Weights of a small GPT-style language model, trained from scratch on English Wikipedia.
Architecture: learned positions, no biases in attention or MLP, tied embeddings.
Training: a variant of Muon for these matrices, 120M tokens, 7349 steps.
Each number is 128 + 32 x the weight over its row's rms, rounded and kept within 0 to 255. Layers, rows and columns count from 0. Numbers have three digits each. The size before them is the row's rms in percent of the matrix's.

# up: layer 3 MLP up, 384x96, rms 0.536, rows 52-65, columns 0-95
# down: layer 3 MLP down (transposed), 384x96, rms 0.524, rows 52-65, columns 0-95
up52 098:140145161176200078091140142113118069124076161099132113131144140131139095098064110112104095149188112161131143118158123107131155140120075158135104154136212103147094095137188193182112117093130137119116129079116131144052059130177120145144067133127103092157100148138165121179132132100084140134
down52 099:170123074156098142104173120102145130116216119164174079140101076137113177103124106122122183073107162108191189132126133141104128133151108108098169124110035080138164146143124117108148137172170126115172114094122134090091113094146125200102187139129143143135108106155096143099119159182119091094
up53 094:116120154113135178150063152084129066126145104122115161098151185085144110149118120154097131123086172139109130101124126129161151112168107083185119086080162108117100110103132136112170105107077077202083123133144160120086089106143124104138169165161140140136163114164172202105120092134237123119
down53 091:134097112161182140070063169191170077125092115125160172138118146152151135078112163146110117104150097121115140135097090086126161164103144130159156104139108082132056103143118121150124143096159076135101134132098167090111108140081154112128174155167163132168127205162137135086057085134106168191
up54 093:127134104132167164117162124206137143095088162106111108110093114054157160132146054105106158094129117101117157079208120125154095151141184117122116117149151092148149153150143148105091122173120162101100141098150133085133089206136053145078175092056118140151154137099114145110112137076110107097
down54 104:047116116109090107048168101113082097144112121099155121182146130108154123093116159176158078128071126122145146135135143111094156096143104130104089096153068151121183119138157133109134110160121103178181133159084151194141170114141171142150123107140116135109167053140159153131114105196132192175
up55 098:118129098170157092187115131111143149126135109112102096115121115130110098150177152141151145158134155152109163118174142105076171132099089130127104174164182124189149099161156131070102115133189096101126092075078103095125151172138165114132158133129111073105134125122130085041150204151199094071
down55 097:089107152176109131148116104129094140079135109161108091111120163138153154123140154123191184141146084083123159130122154128064175181159103099119094058079125144151126149100134192138154089184161127151182124090099113171138169085146132110111158151135143158173106151187089050086073132124128108100
up56 101:113127117100165063166157130127135143164159113145138152144195123129138089098103173091137141146068149093142114120131137075134154091122196123133161092118154182124173062146041137134114181104109110108158107157131125151087112054077160132127105138143140198154125170138138124094178045124134146128
down56 087:147112113141149085140124092075150127110124097093153135100151126151151150060205146107079151171153095134098124108184161085105101142093123121149168121138168119122188148136128154152086108151104176153123128119106160121089082107076103127166100057166112073140161231128096192151125095129143153106
up57 100:128188156105127145160092160144145077095129066124127087146144175116098025139112095141188142123128146167109164138151068097115150111097123087115131134122129139166147096137176111092107154098068128174152138160161137093122147111115132185098170132142159174100103180164164147131169054186115101141
down57 096:133100118119127164075109136130069119199095165152133171101128160187130168135056116116120091147164071113157099132128122127146134135114101080100114103179192174158110078151154150123159183137166084077113153159119114108081138134132079138139176130104103086195161145091102122137093172137071166147
up58 099:150149151153123093153135096075187172164094122130078113086162121190094076149125183158112091123150177154135139133146100123148130086068125155180184189083129113149154115111121150128146096147110054125148150148136125133113197141108114077072110176122158134059106154117131068127138164114129137081
down58 107:106139139118132113183093115127147095141192088102081145107132135218125182161155118135100133150077141105129138070233085102110137175048148170118151134133112108072128171096117149102099112106122116155115130118153104103119074108173125117151150160131089108102120082179156140163141128151165126189
up59 110:154084039171070112096190105169101089188149162123102196107123195123129105117126129097130120100136140117137139113161105178142079173116102107166158144127131117120177162091113171127108109120135173098122153065152094164073110136143164131078125114127100087119110187084113162089153088105110099115
down59 112:183118100119100162116189151111177105151183108176102103168197149127081103130149112161118124120116131105106157048122090107166121239135131088117170116123091083114124169115140160125086172094147104118168152112101078159126141094087120140114167121212129121120117078124153128110148109123093112158
up60 099:177114098104121173109078100133085110147106182151153080091126123098135115131139096104184139135107122165191134056081144074114101128159121185070118160150116111181144117117172134097113112162186119105054184198154101122149152130106148083100119135120128088087137188090099140076152133138135113137
down60 111:101146089110193185030075141143113149078145110134123064101111113170163122126101119137203104187103167116126169168094151124080129090121118134119156109104132138156154113122121076123178123134128082081160118126120162140172103148175155082129160135138122118134153179126105115151043112189120121132
up61 085:167070141160080147121095136096124154189138133164197108087168150123088124116099101160169149106111155152116134134078105097149135139119130121138109116153104165169083196126140106116095176171105068074142112129090100062118118157094107178090119110081126129183108116092226086119110160110142116128
down61 084:115144141094166066123171149068066091178116138147102111098125109146144167126167179099155137110080095137158108126108122180078109129137085112166142114091102057106163119150131097156194071112143154189122101117154157157153164192137140132177142144130124092129135095085053143183110120133122166098
up62 099:150131106103183085085130148117142170101140081146150162097127136145119177169112140074191130135111115151160134136131159081073173120129120160097126170139120131150118102151070173107174075111147120091135132168204076146093098083215129137133068138124071123099151121062109170121134167145116090121
down62 108:111055139119117121135130147136169055115142071132123070164121137133152166137136120110098136173060145109115075150126192125094131168145089122103159159173132125126142168097149121117168107092164175133134165237079093160113096148149113099139164168145118076165170117129082092133110153088111085134
up63 087:076121141168134144195142117118109145109159125106102049082115129086119181137137117141158085092132171119111146183125126052149104148096109086111126174166075163170134133130074158110158142170161156143140110115152123161097075081103171145125161160153087143117130126139166120055116179117192113074
down63 083:084166116116116114132127074176130111166109112093155120200129121143124115078174147085134110126178071147164068178143161154104152080155102205130084085101116143137074138149107164145164100101131110146114134119107149114089161122097137102159152158109138092125191119154097144202154174157046132137
up64 085:159187112147124093116164141129196140134120156042121139139202122082129132115111145125134172111092140102086086106117139158154116065112147155145088182193128090135098173145158087140148116128071150096120057065084124124191137174101137135155161158155165139116148095128163119104151098150120099172
down64 084:113105180131152123152065128120095060108100114124153171087131195125125125123131097105113070153183169101088154166130126127116099182102122166158146079103132160141096155114086091123107146159185126167116192182118160111046155123156059136126152111107143111156129102122131097190129140161177151089
up65 108:095127128107128152105104160159161123097114088183216119172113126155125119142140159081178083153118192093124152131120091133093148120178175113145119137133153126066070117147112084060146139161121157134141125092098122129172175082143083096112130091110169179098178182083182125117160126110110126185
down65 106:141150133111169107147107130122109152122112090123080129122168124195140135142120119100109113176119084119137088160093124120169165089112080119153156079195134097133092138091099077184197076178093112145127157160113177033112206121096110112146139108140148183146097139089100094157149149134135112179